{
  "d_model": 128,
  "activation": "squared_leaky_relu",
  "norm_eps": 1e-05,
  "qk_norm": true,
  "init_std_down": 0.0,
  "beta2": 0.99,
  "schedule": "wsd"
}
Each number is 128 + 24 x the weight over the matrix's rms, rounded and kept within 0 to 255. Layers, rows and columns count from 0.

# layer 6 attention key, 128x128, rms 0.0532, rows 103-127, columns 0-63
[[126 137 151 181 100 138  78 169  78 115 168 107 109 186  96 140 118  83 139 136 103 146 139 129 135 139 135 188 111 138 149 116 115 116 109 129 118 126  83  99 141 209 112 126 150 114 126 150 112 132 160 153 103  71 119 145 105 114 135 156 141 142 107 132]
 [124 134 155 137 101 112 142 130 172 136 120 136 129 114 171 142 105 133 154 136 109  88 113 147 167 135 101 134  96 142 114 139  91 195  74 131  78 119 117 128 128 153 108 111  94 111  97 112 131 108 137 122 151 153 124 121 111 167 126 141  99 175 135 129]
 [129 149 117 104 125 134 146 129 167 130  98 176 137  86 134 119 149 144 121 101 120 115  93 134 129 127 137 103  99 115 117 136 115 177 117 133 111 186 147 102 120  77 131 105  97 154 121 125 144 153  81  81 140 165 137 132 129 153 142 119 102 156 200 120]
 [128 107  70 119 153 127 119 131 108 121 124 137 104 136 120 104 143 144 113 111 102  87  97 156 129 105 151 131 143 114 135 119 163 124 134 127 140  99 118 110 103 120 131 124 128 154 146 103 142 114 128 108  78 118 128 149 146 164 121 138 152 130 146 136]
 [172 107 151 132 129 126 144 111 126 141 138 143 138 167 184 127 112 129 128 121 136  92 139 107 139 118 109 116 117 128  80 116  98 125 115 160 123 101 131 146 109 142  91 120 151 160 136 101 151 162 174 126 139 153 132  58 142 149 134 146  76 121 136 121]
 [118 153 119 144  96 124 104 108 113 154 137 132 145 105 156 134 117 125 129 150 128 131 143 125 173 117 121 147 140 143 121 127 135 125 104 117 120 155 133  98 136 139 139 111 136  69  94 105 136 116 107 110 103 127  97  88 147 123 110 127 173 106 120 158]
 [129 148 153 118 120 116 124 142 153 120 131 152 129 124 136 170 133 102 128 135 127 126  91 147 113 121 112 191 120 134 153 161 111 102 132 131 145 132 135 125 156 111 114 113  79 102 122 106 127 126 102 139 147 113 131 120 118 150 152 106 131  81 106  82]
 [107 116 129 152 131 108 128 149 118 124 138  92 126 128 136 161 113 115 122 115 126 136 125 139  96 135  95 177 159 103 143  69 111 123 124 138 121 120 115 125 147 123 125 143 146 106 106 133 150 118 130 111 109 116 109 145 113 175 169 150 118  70 117 134]
 [124 133 177 130 117 129 145 147 178 112 125 113 140 131  96 143 156 139 139 144  99 145  76 127 130 181 127 123 119 157 147 171 138 147 144 127 161 118 130 110 105 132 145 149 136 139 125 145 157 142 132 103 104 137 141 131 121 106  97  94  87 145 109 112]
 [114 157 170 102  98 113 117 135 113 112 135 126 153 115  95 118 162 167 137 121 123 142 147 134 136 139 155  86  90 140 128 125 160 155 124 163 119 115 150 115 137 133 147 144 120 122 112 143 172 115 124 128 155 149 135 107 179  96 143 151  99 133 145  93]
 [117 114 127 154 129 133 145 135 147 151 155 132 109 147 116 145  93 130 133 170 134 106 106 117 116 159 125 129 156 112 145 113 122 142 121  91  95 112 122 161 108 124 115 154 133 116  98 176 134 140 162 115 118  85 128 124 116 147 154  98 115 146  65 130]
 [132 117 118 109 145 130 123 116  88 159 118 116  92 139 118 132 128 126 116 118 107 127 157 144 126 117 138 113 149 103 122 133 125 127 121 141 112 155 107 116 144 131 109 141 130 119 118 113 102  97 122 143 128 144  98 116 106 103 137 153 133 105 103 118]
 [137 104 112 123 125 132 116 131 110 127  90 120 123 117 160 108 114 127 113 154 128 140 124 134  85 152 118 156 121 114 147 157 139 138 138 111 118 119 126 127 127 129 112 159 132 106 143 137 134 130 135 135 131 117 125 103 107 143 114 111 114 144 134 138]
 [134 105 136 143 102 138 151 156 126 147 137 138 168  88 136 103 126 126 115 104 105 148 134 132 123 151 130 133 167 135 121 137 181  98 105 110 120 151 142 138 149 126 133 137 141 106 149 149  87  99 113 127 114 156 124 129 133 152 148 145 135  97  94 156]
 [151 120 122 131 144 140 118 102 152 148 103 103 103 144 113 143 141 110 110 129 109  97 145 120 129 127  95 121 146 148 127 148  98 113 126 148 147 149 141 114 129 137 102 107 124 162 121 122 125 143 120 123 106 135 116 140 125 125 128 117 139 140 125 117]
 [121 112 125 127 143 162 102 159  95 127  85 137 128 135 125  92 107 162 109 119 151 111 119 138 107 121 122 121 168 114 120 102 167 109 147 115 155 118 119 128 154 123 131 152 119 161 168 143  98 125 122 131  86 125 109 142 149 131 169 146 159 124 118 129]
 [ 96 145 113 168 125 144 155 144 180 103  88 126 144  95 146 147 145 127 118 104 158  94  87 117 139 171 143 131 115 121 131 155 139 135 128  89 125  98 101 123 131 121 132  99 114 131 168 146 158  83  89 107 129 139 152 132 155 129 144 126 159 156 161 136]
 [125 113 129 125 146 120 123 164 151 130  95 138 134 158 114 133 111 140 104 150  90 131  65 148 142 127 143 123 136 109 126 168 144 176 116 134 153 126 134 115 135 115 108 128 125 105 146 138 113 146 113 154 107 103 128 153 107 149 119  97 111 101 100 100]
 [115 118 110 150 147 118 111  85 106 111 135 107 103 142 117 128 114 138 122 127 140 103 109 122 137 140 136 110 153 128 156 115 169 101 146 116 149 107 159 139 138 140 133 119 156 151 159 159 182 139 147  99 113 127 160 103 125 151 116 134 174 132  89 129]
 [144 131 130 134 114 144 120 148 125 156 103 153 132 130 170 126 113 138 121 107 161 119  98 151 105 141 110 161 107 101 102 111 108 137 117  73 122 139 111 143 145 118 128 106 117 112 118  80  97 175 134 151 121 153 111  72  99 153 131  95 144 139  94 147]
 [141 102 102 102 105 116  99 125 105 139 134 127 120 137 141 123 116 161 143 192 118  87 152 165 142  97  93 121 116 106 129 105 102 135 135 140 133 100 139 109 131 138 141 119 125 166 132  77 105 159  74 122 126 139 124 126 138 133  77 129 140 146  85 120]
 [121 155 132 137 122 129 128 130 151 112  89 129 158 136 128 136 122 143 124 150 147 113 125 154 164 155 151 123 137 114 129 138 152 176  95 118  99 180 131 137 156 144 118 123  91  66 101 162 149 121 111 144 113 141 151  80 103 100 116  96 138 132 134 122]
 [125 120 147 127 131 109 142 136 115  95  88 142 149 157 158 116  94 159 134 108 130  94 145 172 146 135 127 139 141 143 124 127 110 149 122 131 150 117 135 126 143 109  88 119 117  88 115 125 112 116 106 109 103 123 157 126 103 129 152 170 115 102 156 123]
 [126 138 165  76 130 131  86 162  99 116 128 118 113 114 130 107 169 147 140 160 138 152 132 119 129 117 157  86 120 115 150  99 138 136 139 151 123 101 120 122 143 128 168 151 142 139 128 140 139 138 130 118 131 106 127 122 120 140 119 108 116  75 123 102]
 [135  89 142 105 126 123 119 144 142 141 129 118 127 135 165 130 110 103 119  93 146 133 104 157 123 129  92  95 115 116 135 105 126 141 119 132 128 184 109 135 159 120 132 126 121 134 109 124  67 101  97 198 153 145 121 124 101 133 111 159 116 112  99 121]]
# layer 6 attention query, 128x128, rms 0.0524, rows 104-127, columns 0-63
[[147 161 116 183  84 145  88 118 155  73 141 112 108 140  88  99 150 117  89 119 141 113 139 106 136 161 142 149  85 159 125 123 155 104 111 108 163 116 105  98 150 157 122 150 121 115 136 106 120 112 134 106 135 113 127 119 110 162 168 119 132 129 148 155]
 [118 103 105 100 126 113 138 127 183 112 166 137 166 117 124 126 129 125 152 128 133 134 102 131 135 130  93 101 120 140  97 123 108 147 145 132 138 146 124 152 132 131 131 119 106 125 107 136 120 170 138 130 153 165 158 140  92 144 146 120 150 108 137 125]
 [126 117 107 102 125 140 118 127 158 113 129 126 103 148  98 116 117  94 106 123 116 123 152 144  97 153 108 110 128 126 132 108 114 107 101 121 141 171 125 117 116 111 141  93 100 129 132 116 109 187 117 130 151 101 140  95 114 110 151 128 140 117 142  94]
 [139 132 158 119 125 148 143  80  60 135 112  93 141 167 138 136 139 124 109 103  99 159 182 143 155 118 122 142 149 117 130 105  87 115 125 154 116  76 151 137 148 146  73 116 163 133 144  89  86 122 118 119 118 113 157 121 129 143 111 147 109 124 146 111]
 [106 132 132 115 122 117 104 144 131 116 133 151 134 113 138 160 157 154 160 124 137 125 118  46 158  84 135 153  90 138 140 124 154 111 101 108 157 116 121 101 135 116 150 140 108 139 150 105 121 128 127 148 146 147 110 127 163 134 124 131 119 121 126 138]
 [139 152 121 150 129 114 129 127 121 149 133 117 148 133 151 101 159 117 123 140 133 107  93 101 137 159 172 148 109 134 141 110 124 128 171 130 154 132 107 116 173 130 134 117 110 128 167 128 143 113 137 142 151  81 129 100 136 105 102 107  89 117 183 161]
 [ 83 126 126 147 140 138 149 139  97 142 139 159 157 101 148 133 148 152 157 109 121 110 131 129 125 168 136 159 155  97 153  82 118 112 105 109 124 121 132 124 160 141 149 171 113 118 155 120 163  94 116 140 142 101 154 129 171 112 108 123 119 119 133 118]
 [142 123  98 145 121 107 114 134 151  88 130 104  91 108 121 130 129 138  97 132 133 115  81 146 129 142 122 154 104 170 137 162 124 100  97 121 157 107 166 107 117 134  72 123 146 150 173 135 132  86 111  98 113 170 119 158  68  92 123 133 123 147  88 131]
 [137 138 117 135 120 147 105 138 140  88 124  64 137 151 135  98 117 139 120 166 184 154 135 132 132 137 159 140 127 118 142 137 107 124 136 124 110 144 128 138 127 122  92 113 139 159 120 143 157 101 111 127  96 142 113 162 122 133 129 136 161 153 131 108]
 [159 131 117 154 121 124 156 129 125 107 135 146 131 142 129 137 140 122 104 139 114 103 150 124 108 137 145 136 137 152 113  93 139 130 117 119  84 131 125 143 150 106 158 118 142 101 146  84 119 103 126 117 120 130 143 110  91 123 149 148 125 142 130 148]
 [104 139 125 122 126 127 144 127 121 133 140 131 103 133 144 130 126 112 163 137 134  98 158 145 138 135 130 111 142 136 118 129 137 146 118 133 104 101 128 103  77 122 122 114 140 101 101 119 152 114 127 141 132 124 131 130 143 154 100 142 125 133 124 115]
 [169 122 102 100 111 119 127 128 113 152 136 177  99 128 141 113  96 120 132 121 151 126  92 145  93 134 118 127 125  88 123 144 160 106 153 124 142 142  96  86 136 146 126 137  99 151 109 120 120  92 116 162 156 129 117  87 130  92 135 110 109 132 122 104]
 [112 113 151 142 106 122 161 118 157 138 169 142 158  93 162 172 112 150 138 140 126 167 120  83 103 122 131 140 119 121 120  98 109 141 126 134  84 129 141 155 141 135 151 145 117 131 152 170 124  75 100 143 149 139 146 154 139 124 127 131 115 177 136 151]
 [129 124 141 121 130 102 123 100 125 120 113 110 115 140 119 159 138 101 146 116 135 113 134 166 170 133  80 118 131 159 126 128  92 119 121 122 149  87 151 111 126 126  84 138 128 125 131 129 159 150 115 147 113 123 179 137 129 119  98 117 131 115 125 104]
 [ 92 119 149 129 104 134 159 142 113 110 114 147 143 142 136 107 111 155 138 131 131 137 138 123  76 145 122 122 108 101 101 145 104 133 159 139 104 152 119  95 121 126 151 114 122 143 111 154 105 132 148 172 129 125 124 154 153 137 123 144 136 164 127  78]
 [104 103 141 160 100 104 137 150 161 139 107 141 142 144 102  99 145 132  75  90 155 137 140 103 133 140 127  97 115 147 127 153 110  77 119 141 129 124 109 109 147 141 152 139 128 134 139 173 117 138 158 132 131 133 131 151 120 105 169 169 138 101 165 102]
 [140 142 125 168 118 117 152 128 161 117 150 115  92 152 115 101 140 134 104 146 114 139  85 151 113 160  90 137  97 118 137 114 138 175 147 139 132 154 166 107 110 129 122  69 111 144 110 121 146 120  98 114 164  93 133 100  92 120 131 106 122 126 121 148]
 [117  99 136 149 133 112 133 134 111 128  60 132 129 172  88 109 111 113 137 120 117 134 166 101 128 126 127 102 149 163 117 128 119 135 124 176 142 136 137 141 142 124 112 118 131 167  97 168 167 185 119 183 144 116 163 133 126 130 162 161 146 133 131  86]
 [111  79 121 119 109  95 152 115 133 117 145 134 175  92 139 122 133 140 120 123 117 110 115 120 127 169 128 153 135 116 132 107 154 115 130 133 131 140 107 120 146 135 176 142 140 100  89  81  61 144 149 106 169 136 143 119 141 134 121 130 159 157 146 186]
 [116 124 112  98 115 122 121  90 132 126 122 147 105 134  81 122 130 149 147 123 125  95 152 147 152 131 119 143 122 128 123 102 137 167 131 164 156 103 118  97 145 136 145 127 100 129  87 161 116 140 139 150 123 104  99 141 132 137 130 122 113 155 195 123]
 [132 140 118 123  96 103 115 137 132 107 136 142 171  95 118 146 136 134 117 118 157 125 116  56 146 111 122 130  93 128 151 110 147 101 127 156 141 123 113 117 143 129 181 164 120 135 131 134 143 118 136 120 140 160 126 139 100 132 124 157 132 136 126 125]
 [127 123 109 147 115 138 138 129  87 132 126 129 156 117 137 121 133 146 139 146 114 133 104 129 149 171 139 155 111  99 139 117 124 127 135 107 145 141 127 121 133 141 155 131 134 138 145 127 102 114  97 120 116 119 110 111 160 151 138 140 126 135 160 150]
 [111 120 156 108 139 138 107 137 118 130 140 123 118 131 154 119 119 139 142 148 133 151 110 151 137 100 136 140 114  66 148 155 127 134 146 146 140 127 101 136 115 123  98 128 138 119  98 135 170 150 100 145 112 125 104 115 151 152  83  95 125 167 132 104]
 [115 130 117 138 118 125 159 119 134 107 141  81 155 108 147 122 149 103 118 132 109 140 125 107 111 178 139 144 157 103 126 137 139 133 172 136 139 126 124 136 139 137 133 136 114  88 119 120  77 102 133 184 133 125 107 111 164 164  82 174 122 141 102 156]]
# layer 6 attention value, 128x128, rms 0.0605, rows 64-91, columns 0-63
[[132 123 125 130 160 113 123 131 136 132 157 151 122 132  83 124  96 118 105  88 127 101 122 132 145 118 142 147 142 121 151 122 108 140 109 140 135 110 167 120 149 127 117 101 147 109 118 120 143 139 112 122 137 131 165  42 159 120 100 112 119 102 133 118]
 [121 156  97 145 133 110 132 137 112 117 109 149 117 104 142 132 120 120 119  91 146  94 120 144 108 169  77 134 132 111 119 129  84 167  90 114 135  83 153 134 141 134 198 111 154 114 146 161 152  99 129 130 146 134 134 137 111 139 132 118 107 132 129 153]
 [ 99 134 141 121 121 156 127 115 113 139 128 129 147 124 131 116 135 114 132 103 126 136 144 152 122 113 110  97 153 127 108 140  95 134 146 147 121  97 138 162 162 119 110 132 133  96 122 117  89 101  81 152 113 139 125 141  96 145 128  95 120 179 111 114]
 [113 169 157 130 126 123 142 147 174 126 134 117 117 108 152 149 127 116 129 102 104 141 147 156 122  88  59 144 160 148 132 150 130 151 145 162  75 161 147 111 124 131 160  31 132 129 143 111 145 153 133 120 106 165 128 133 170  94  96 117  92 116  97 153]
 [145 125 133 137 130 137 117 116 105 128 119 129 134 143 121  93 110 142 132 142 109 121 105 172 116 120 169 130 134 155 115 168 142 121  81 112 100 129 141 120 132 141  95 157 124 136 141 118 122 142 102 167 105  93 158 159 106 116  87 117 187 151 130  88]
 [139 112 138 120 129 125 128 144 140 126 135 125 146 105 110 180 169 128 122 149 108 126 121  90  80 127  85 111  93  69 174 124 145 135 108 124 174  94 186 150 137 125 150 122 133 116 103 108 161 100 111  96 144  92 137  89 112 145  76 159 124 167 133 143]
 [158  93 102 159 124 148 138 156 118 142  83 141 105 119 133 113 123 129 153 102 113 102 138 114 152 129 139 107 119 108 143 117  90 141 148 169 110 149 118 136 164 127 100  83 146 106 128 137 130 153 117 138 109 115 137 118 193 123 132 141 123 108 143 124]
 [167 125 109 137 152 104 154 114 131 116 106 135 124 127 144  92 119 120 147 140  88  98 153  95 145 118 119 104 132 128 100 132  53 141  94  83 114 117 159 115 109 103 122  99 126 169 121 137 173 112  98 109 162 128 112 125 118 154 103 109  97 114 136 162]
 [165  94 131 124 136 133 128 120 142 119 114 119 123 149 138 100 140 115 149 169 132 124 151 154 121 196 153 154 134 142 156 146 170 172 112 107 129 125 113  75 143 125 112 116 119 125  95 119 135 169 152 116  88 119 169 145 241 147  82 109 123  99  83 108]
 [141 167 156 125 167 125 123 141 109 145 141 132 116 113 154 146 129  79 150 111 119 147 143  44 163 104 101 142 120 101 169  81  87 152 154  75 136 109 165 145 112 127 135 127 145 106  96 154 145  85 134  86 173 149 148 130 148 144 116 176 113 122 161 150]
 [ 62 140 116 177 155 123 125 130 129 107 137 123 112 134  88 100 121 112 103  79 131  86 114 121 159 105 104 103 117 166 113 171 117 176 164 149 117 120 177 119 105 144 143 130 131 117 113 132 140  80  84 161  96 142 142 133 129 150 167 154 120 109 163 114]
 [144 106 110 104 111 158 126 139 123 134 124  94 106 114 130  60 153 153 129 162 136 138 166 149 152 173 179 137 111  89 141 108 145  88 156 153 147 108 110 172 183 113 154 120 134 135 141 139 118 162 154 155 104 142 147 117 124 168  80 160 125 146 116 107]
 [132 169 174  94 115 132 123 148 116 102 139 147 149 147 124 136 123 130 125 149 100 179 121  82  87 155 164 124 123 101 152  97 112 115  94 137 178 147 148 125 133 141 131  96 111 150 142 125 110 144 163  98 122 128 157 105 147 129 177 147  88  93 168 165]
 [138 109 121  98 119 146 150 115 139 146 107 113 144 156 141 121 111 141 109 158 107 141  98 159 134 172 141 157 133 166 145 134 151 121  80  82 109 123 114  80 124 124 130  77 123 135 131 133 118 124 119  89 120 119 148  85 160 110 148 139 151  96 107  96]
 [124 133 127 132 131 123 137 115 128 125 106 136 143 132 138 121 143 127 173 143  99 135 104  90 131 106 106 157 143 150  63 177 161 109 135  75 104 104 143 122  81 123 154  84 104 138 126 118 127 110 100 115 132 148 114 137 112 130 121 136  84  81 121 176]
 [174 161 121 113 165 128 123 145 137 125 124 126 107 146 102 127 151 115 143 148 121 118 128  89 115  80  79 112 149 181  87 123 101 149 139 157 145 147 159 162 129 126 168 106 141 118 171 137 120 130 100 145 139 113  74 168 152 163 108 112 123 110 118 161]
 [104 123 154 137 121 139 112 124 122 106 142  97 129 144 113 122  73 114 108 142 208 100 112 155 157 105 143 125 166 151 113 170 138 125 144 145  95 169  69 115 115 156 103 151 115 127 138  89 162 157  93 176 134  71 117 194  92 115  92  87 199 168 114 137]
 [135 140 113 119 150 131 121 162 144 140 142 143 113 117 162 105 151 125 124  63 136 121 113 118 145 166 134 103 140 147 166 127 128 161 157 185 101 101 120 138 139 129 133 140 135 115  99 138 120 103 134 165 123 118 120 118  92 169 105 133 117 143 123  98]
 [116 168 151 108  84 141 125 131 110 150 117 123 141 119 148 142 113 161 125 160 148 131  96 142 135 104 115 118 138 203  91 133 107  94 117 154 116 116 129 157 143 132 135 128 124 137 145 110  96  93 108  95 131 123 121 170  68  97 141 109 129 136 127 103]
 [110 126 160  96 115 163  89 126 131 120 147 106 119 137 140 112 142 129 150 175 173 143 141 105 146  98 106  89 126 107 194 177  81 124  88 155 106 142  94 135 137 141 120 117 139 124 111 119 113 132 107 121 129 139 101  98 137 120  64 109 114 138 156 117]
 [ 96 127 120 146 164 109 129 137 100 138 134 159 134 122 127  64 177 139 113 156 214 148 140 130 174 177 150 117 105 128 164 158 132 113 119 174  81 175 133 147 128 133 104 179 122 148 181 146 145 174 118 142 135 115 134 109 112 132 164 115 174 142 158  67]
 [135 150 137 149 155 119 142 144 139 150  72 160 141 141 149 153 148  94 138  98 160 114  97 147 151 149  88 108 138 177 139 125  94 161 108 131 121 120 121 103 108 124 127  97 138  91 100 147 118  97 113 130 132  80 114 144 187 139  50 122 166 136 142 180]
 [108 122 134 136 124 139 120 130 107 102 131 138 129 145  74 105  92 107 151 176 137 107 102 131  93 159  77 147 166 138 128 146 118 136 106 149 159 105 168  56 155 129 152 123 119 167  85 164 118 149 126 155 109  83 169 137 157 152  88 105 120 173 184 136]
 [171 111 123 140 140 148 124 122 120 152 111 109 119 123 124 135 119 138 155  93 171 126 126 146 141 103 123 163 161  96 116  98 121  93 133 120 132  80 103 176 171 128 135 158 121 112 167 137 134 152 119 173 112 124 122 124  79 119  95 129 135 131 107  79]
 [112 119 144 118 127 107 140 124 143 113 153 134 156 132 135 162 178 141 128 120 161 139  92 172 127 145 121 156  87 134 143 126 104 125 103 165 101 156 117 130 104 136 131 116 102 109 165 125 181 141 141 110 129 151 135 174 137 118 119 135 106 177 139 139]
 [116 128 136 151 140 119 128 122 154 137 123 160 134 130 139  78 180 129 100 109 164 111 127 164 138 112 129 133 125 145 109 156 111 108 104 147 124 136 108 115 115 118 126 135 131 129 109 113 129 154 102 137 158  91 142 112 124  98 104  96 120 104  98 110]
 [146 108 113 142 111 127 139 128 110 107  88 141 150 127 124 211 142 138 145 150  91 137 130 112  55 121 127 101 143 137 136 137 137 144 134 118 136 146 116 120 157 127 157 117 115 148 115  79 149 116 116  87 159 153 144 155 136 105 170 125 117  80  87  65]
 [133 123 121 146 146 125 143 134 155 122 133 164 101 132 118 105 142 111 149 159  99  79 133 146  88 108 131 149 125  86 107 132 133 146 155 104 136 109 149 115 128 117 128 102 139 115 146 131 138 154 149  62 148 139 120 112 144 107 157 154 139 106 181 140]]
# layer 6 attention output (transposed), 128x128, rms 0.056, rows 64-91, columns 0-63
[[141 121 138 100 111 136 153 141 143 134 100 124 160 155 168 107 160 149 112 158  77 131 114 148 131 120 124 147  98  94  95 117 117 119 163 135  91 170 110 175 130 134 125 118 139 121 112 113 104 139 143 126  95 102 103 159 100 136 144 161 111 138 121 125]
 [139 117 155  97 115 158 107 165 132 118  97 133 119 119 110 108  99  87 113 115  88 156 133  85 141  83 140 106  60 163 135 147 172 149 175 136 163 141  85 139 115 132 100 131 114 118 118 129 144 157 122 138 105 122 113 127 114 177 130 139 131 106 105 130]
 [106 117 131 186 141 169 162 141 150 135 145 121 109 151 117 120  91  77 139 105 137 150 164 134 150 134  79 132 118 117 107 114 166 135 120 125 120 101 103 116 101 118 112 112 127 165 128 112 142 149 176 155  85  97  88 140 133 152 128 177 100 123 140 123]
 [150 113 109 126 128 187  76 129 101 184 122 135 166 117 147 134  87 121  86 131 112 119 131 122 140 138 157 137 120 157 120 135 135 128 139 121 148  81 138 150 145 133 150 149 120 119 120 126 112 104 117 152 190 152 134 121 136 157 111 123 121 162 158 140]
 [100 116 105 100 102 116 131  97 102 100 141 128 164 116 161 155 122 132 141 103 115 140 169 173 136 132  86 131  85  95 161 124 116 149 110 166 181 129  96  97  88 103 112 159 132 146  94 126 135 154 110 138 158 171  83 101 140 117 156 115 119 164 134 114]
 [113 182 135 139 121 140 100 124 140 131 143 138 113 124 138 115 108 135 183  78 138 129 129 161 133 135 127 130 104 136 116 144 136 100 147 132 137 168 144 118 122 136 127  92 127 146  80  99 118 113 180 139 144 172 119 152 103 117 143 117 141 120  97 101]
 [116 108 122 135 156 124 112  86 113 146 143 122 154 153 111  65 142 151 117 114 160 153 161 187 123 133 112 145 138 137 104  82 103 111 135 139 143  88 129 117 118 159 165 121 107 139  82 162 121 121 127 122 168 149 137 114 104 111 155 132 172 160 130 108]
 [ 89 127 122 136 131 136 131 103 160  94 110 139 111 161 133 161 115 129 186  50 128 169 115 118 111 151 121 120 132 156 109 109 169 118 102 124 128 116 126 125 135 113 117 146 117  89 151 149  57 170 119 121 101 126 136 112 153  86 120 129 143 111 114 158]
 [122 137 114 112 115 129 134 158 148  91 155 129  95 122 142 143 170 124 134 134 134 124  89 108 117 118 113 157 105 105 111 118 102 105 162 167 104 134 146 188  81 141 157 151 135 122 121 149 123 100 107 152 138 115  84 101 117  85 147 179 111 175 161 134]
 [149 120 105 118 124 178 126 115  77 135 104 161  97 143 129 130 147 118 117 156 132 151 139 131  95 136 114 117 140 155  90 115 156 104 133 147 130 121 113 115 158 105 149  86 140 172 119 111 114  80 152 133 115 137 121 134 126 130 176  86 129 107  80 147]
 [ 95 132 134 110  92 157 111 103 139 158 112 149  88 141 161 125 164 141 111 158 128 137 118 149 107 110  87 165 122  71 155 139 113 119  97 145 111  92 107 131 146 128 105 107 120 145 126 121 159 168 121 125 139  99 137 160  97 102 108 111 124 108  99 133]
 [154 134 107  97 103 114 132 121 184 123 135 127 162 147  99 113 153  77 167 156 146 151  89 120 152 116 100 132 168 159 100 141  99 180 112 155  88 121 152 112  92 110 115 129  90 130  96  99 125  93 129 133 127 106 120 120 142 129 176 134 159 147 163 143]
 [146 133 153 159 149 163 122  86 164  92 120 134 140 122 143 136 129 140  86 101 154 162 171  85  90  83 110 130 139 117 108 136 170 125 172 119 140 122  83 123 136 120 139 147 140 110 144  97 149 147 118 180 177 120 123 103  97 125 117 112 107 165 136 132]
 [124 124 130  97  96 125 147 127 123  96 137 144 114 114 144 141 158 127 120 154 128 103 166 109 131  89 132 125 116 101 128 135 128 101 178 154 147 158 150 176 139 137 135 157  93 138  89 119 115 141 152 142 127 131 133  85 127 174 143 135 114 144 163 146]
 [135 119 131 103 118 168 178 133 137 127 133 141 104 140 161 138 105 152 159 126 145 124 136 111 109 119 155 137 159 130 138  75  94 147 132 135 133 145 128 107 132 109 118 126 173 105 124 153 146 139 135 101 152 142 115 117 150 121 132 141 111 172 110 107]
 [ 83 124 119 122 102 116 170 168 123 119 138 119  92 105  78 138 116 162 153 117 137 124 115 134 136 146 128 106 146 141 173 138 144 121 135  82 138 145 115 106 102 135 107 203  86 135 140 120 128  77 152 116 130 132 151 160 117 138 138 130 117 128 125 109]
 [119 122 151 139 156  85 119 141 142  87 153 125 187 116 119 132 134 122 103 120 130 148 112 165  85 143 154 152  68 127 124 108 103 114 123 103 130 121 167 142 151 143  95 127 160 128 142 124 119  98 176  96  72 133  91 110 116 150 143 161 121 132 107  86]
 [118 128 125 164 118 121 127 151  96 157 111 139 150  98  69 132 123 155  84 167 160 121 108 151  85 120 120 160 128 153 113 117 122  83 114  77 201 122 147 112  90 159 127 107 144 132 143 155 135  88 158 118 122 153 112 130 198 119 119 153 126 172 136 131]
 [152  86 156 143 158 112 141 154 120 123 140 125 143 141 143 131 126 114 136 117  86 120 132 112 139 148 124 114  69  97 160 164 119 151 137 112 161 161 152  79  97 161 137 163 106 110 160 150 136 123 174 109 123 140 127 106 138 155 127 110 142 110 157 141]
 [150 135 127 118 162 147 148 160 112 122 118 105 142 133 143 101 145 156 148 124 125 142 124 164 142 165 122 160 153 148 119 130 142 125 172 118 100 128 124 101 160 190 138 151  95 128 125 158 170 108 164 145 140  95 148 150 117 101 124 120 119 146 145 141]
 [104  77 135  99 106 158 117 132 162 112  88 117 116 148 139 160 134 109  97 102 124 112  88 153 126 121 163 144  96 116 106 114 147 132 128 125 164 130 122 125 169 136 164 111 143 158 121 139 105  90 137 117 148 114 125 145 166  94 119 142 112 119 131 113]
 [107 141 103 102 109 147 153 117 133 149 117 129 132 116  96  91 166 140 182 120 131  92 142  95 110 111 144 129 112 122 136 148 142 185 156 179 116 118 191 141 106 104 120  72 118 145 122 165 150 125 135 142 105 171 122  78 125 134 118 115 132 121 113  72]
 [109 152 169  75 107  71 129 123 157 146 143 113 119 130 169  99 129 134 163 125  86 138 138 166 143 145 105  88 142 108 137 109 105 109 177 153 111 131 131 182  92 161 102 101 156  88 149  99 160 120 107 151 157 183  98  90 159  81 154 147 133 104 117 149]
 [ 85 146  88 115 144  99 126 151 113  89 132 112 126 112 131  75  95 146 137 100 124 128 146 132  80 155 187 115 120 142 140 139 111 157 141 142 105 162 159  80 106 123 148 148 109 135 140 154 107 160 110  88 120  82 152 135 149 120 120 134 133 135 140 167]
 [156 133 116  93 132 125 128 105 156  99 114  86 152 139 131 143 115 127 115 137  92 137 147  96 117 122 134 107 140 131 129 152 155 133 102 118 154  89 142 134 106 153 110 121 100 104 110 156 114  98 157 140 146 107  63 155 144 110  85 108  90 110 168 125]
 [113 137 111 160 145 100 145 135 124 103 125 130 145 112  81 111 110  98 144 145  86 127  86 165 100 148 162 122 135 100 159 129 108 159 157 132 120 133 152 118 120 116 114 123 133 139 117  91 135 127 104 165 150 132 126 158 154 153 125 114 152 160 140 110]
 [143 123 121 133 177 134  74 137 151 122 162 153  95 105 145 118 125 189 129  82 160 130 126 148 154 162  83 147 110 112 125  66 121 130 132 115 136 151 114 117 104 105  98 146 110 123 161 165 107 150 117 164 128 164 124 126 141 115 138 125 142 121 145 172]
 [112 134 122 133 132 152 114 133 136 188  93 172 149 133  97 146 143 141 192 133 117 129 137 158 141 154 121 108 157 123 139  90 124 154 165 102 104 144 142 148 131 138 105  98 109  70 123  98 132 106  89 138  78 106 121 101 137 135 101  89 159 125 119 142]]